Part of a small language model's weights.
Training: a variant of Adam for these matrices, 1065M tokens, 8126 steps.
Each number is 128 + 24 x the weight over its row's rms, rounded and kept within 0 to 255. Layers, rows and columns count from 0. Numbers have three digits each. The size before them is the row's rms in percent of the matrix's.

# down: layer 3 MLP down (transposed), 1792x448, rms 0.0379, rows 516-538, columns 168-223
# up: layer 3 MLP up, 1792x448, rms 0.051, rows 517-538, columns 168-223
down516 082:132075067146077129121151132085148145136130107106155174144141113135116103124154124086107118092121169176136125109109130132087138119132123144103106134127129110179117187105
up517 092:093152114159107126077125145129123127172179134165116142138126123136110079126146124100123148110136116183113129106129144076110159163109113106129122104111103117131111128082
down517 061:113143123160123137140140123087139134157163129154156162168138105182108077106164110155135122114174131159136094117175100093123107160137117078147100122127117100109113143091
up518 109:089131101136096104115115158130106111135149109171107130136132112114123104131097117159146149100115099162097133075124160079122133137170107134105080150156133138149105150130
down518 098:120112126116138123105139114093124127104101114095161129100132129116101150105134101143104061114136123208150157093074111122142137127155139127112122171157123101166091130162
up519 092:106129124130116126109112131128135131152115112206104150124131100092087129121119109154126128121107095174137101096116146101116142174101126148116105113103106134106149107062
down519 105:092109158142148122115136128101072127146122115141139120137178142159082082122154148152130152146147130167157146125163163094112151146144133097126122136132083090131126103109
up520 105:117128094102102139135131128150123089104170078160118132148139140109113134085108105175145128132086165155117101112132144118129133107092129137113152104152120136119142139114
down520 111:110155181134137122117119107145103117132116125133134144126126127134132112117084136094109100149110114147144138114154129161103131108161150138148137131106108105146090151152
up521 116:149165081092147142108095099116120134145171121123161116136100098163119127098148103114106103145112145172170118131114061128122141108118083133099121134097095107116129153126
down521 108:139123128121148115122136114077151104132185111149111141140131097131141111162109129061121142155098132114123074159086107117150134094140141138113111106084120087146097115132
up522 085:109097125124143150144120105146136126108120144140089131144145139138097118168141081109151140157108105161101111118118112123122108156130152103154095113136093155096094099116
down522 105:125195082109095141155165097126143112080109079084129164110114124157147192151139107152112115105157155123195141161132095086126113143108125129134139102100144133171077072143
up523 079:094130126141102122115140140123129135155144121171125141135141123109105109099129093139139141115134125176128112104149132085129155175111123133132089119146106102122130162108
down523 066:102101113156148108084155146089122125125142147128133129113139112134136115134152128138133121117147081213135148131128128105109159136113103100125093136144092114124105127119
up524 095:097129127145092176150130098130113118143140141157087126147104136138140091089132107105161116105121096140094112141194156108109158149160094126119119164132130138123103140074
down524 097:126157138089182105071122164121142141121106117088126138154153136093112130142111107108077144147135163171158144124119161098131147111104135133109120111125142146143114136139
up525 069:118131137136134136150161124114130078096112157130130131129129113120100065111113118171129146115075135126114111069192143095116154165145123105099126157148123126125157112110
down525 087:137144109115115148081079103098103190127109126137142166134099143167141134158137142123100122162152133056168088148151098110128151092132107123146091122162078105160113125129
up526 109:093157137126127139081103078103125134125115122125106124133109091120101092113097127122157142095089149155140093118161110151100148132135145140167060125115132100109096141128
down526 089:150139173151165136076116143115147119148110123139096137098142158103090143133104118132095128120106140162172149137107174126128125168104152121151093155129137137082101136152
up527 083:080124107149138198097158114138119153142128161125151123130154172143147091147114166094099122150128124143138122137160105118144152108125153110135128126125148127140137149128
down527 080:120147122155126097103102166109138143116121121152116119109130102148151150131114110143127134152115125122146093126142125126133094124143114144145129142108134123099098163139
up528 099:131182172141146127122130128131101122097171118163132112164129115123128128116102108152117101165137158156110142145125146134104124126144143128136117139141127117123172136127
down528 096:081123172123166131098118134184167137129108118144095172111095139151126132131149142145145156130142145137128172107088092108153131123108109138095116141129124084174107130139
up529 105:102138090128122153113131111125109152122117167145107137158119153109127079084119093138145120103130125169072124129134090169139157140116174118104106139143095103125140160141
down529 136:097129168136118115078162133112072113158143124140096165121128125116121106151146129087118092067141128167161154150112139129134143162138114130136137085094136125165136135112
up530 102:145133145146135113103100164129105145142156097154103124150179105128120108132158107093108172094139081129095168094157170137149128106113117107159102108135089137113084137181
down530 099:165103103157119192135108112120092166120121097150160130128152121167129076126166129129159121125103089140138182174155107143142107123104115139117125142092174114107099162190
up531 111:087097138112103111089125156114119134117134104135135142131120087115086173170122134117149112134093124150089132107185154109098102130135129131076151167156125124128135114126
down531 105:120138109150141145178113123100145168110197149165174137107130138113121130095124121132142107138129130028081182151121111139165126105091130146144115116118160111108117129161
up532 093:152111138149089149092135127120094160147111149176143159145159110167160129081080135144098125118100131142133135115161117151117129150125128128147111111141108122133152105133
down532 084:123109116166137123123123167136163121101168114183107094111107103153163105100150138122119121092078102157120151143137146153136113188142140116162117092120135149115119139153
up533 120:159151143114142134127129123111118129115138126142144145129092116077121130111161139151129119146105141149125099079125131100119097134124148133168097174110104106096160159145
down533 104:166141123143117120121171109144146135121133150125115163124127088153114151138131127124134134070109126129134151125101117154144125156133122144132147140112085132155132114169
up534 090:125165126159117094066146120101096148132172139153139182151146116132123092080098133130146155134175138166144172101157135111123132151135150091105122159148117144092109138087
down534 109:125151104143149140067090082114082142098156131136162182117114111137114123135170083115123091170112134194180109119127174131084144135142089114121104166127112137129117137156
up535 103:102118129123133127106123148116105133127162122116122102132112110135102131141101114129122125108114106158147139107113152104089154128124115125161120140112121136105119134094
down535 106:105137142112123176130152133102157123141125141095155152091140122143128127147105122129093116091123105137054105105118116126118125124125130097097134157132117130116132138142
up536 081:075117145157089114085139114134137120150143142157148178112146127152098098105125107109141142114161143157115141112154121096109156169111140146124099117163081147107123147096
down536 071:133097111173107106094153123114108130148153127116135129135145131113132127134159088132155132108159061255121135136115142090103121120112087092135109116111108130111140141109
up537 103:097109101162108157108134151113131103151152124129147163146121142187131112125142162127131118128093163132119133099161116137138149141167126103112104132147072135095099150102
down537 073:107108126133134144123111140141135136124137138128120139039092121138124104105128163115122124117106139000111129115139092125124155137145112243143151137132095146084113146125
up538 111:131148133138134107105131155107141106119142132098115098143138140113101088123124164143114118135112123145106165100184171124136143130143135111091061153135134127078165170159
down538 114:105137109089146146123123121114123174140106177096169141140129116148131116128139192133139141129128115199142138142122098072154162110174101117168110123165116116139119124143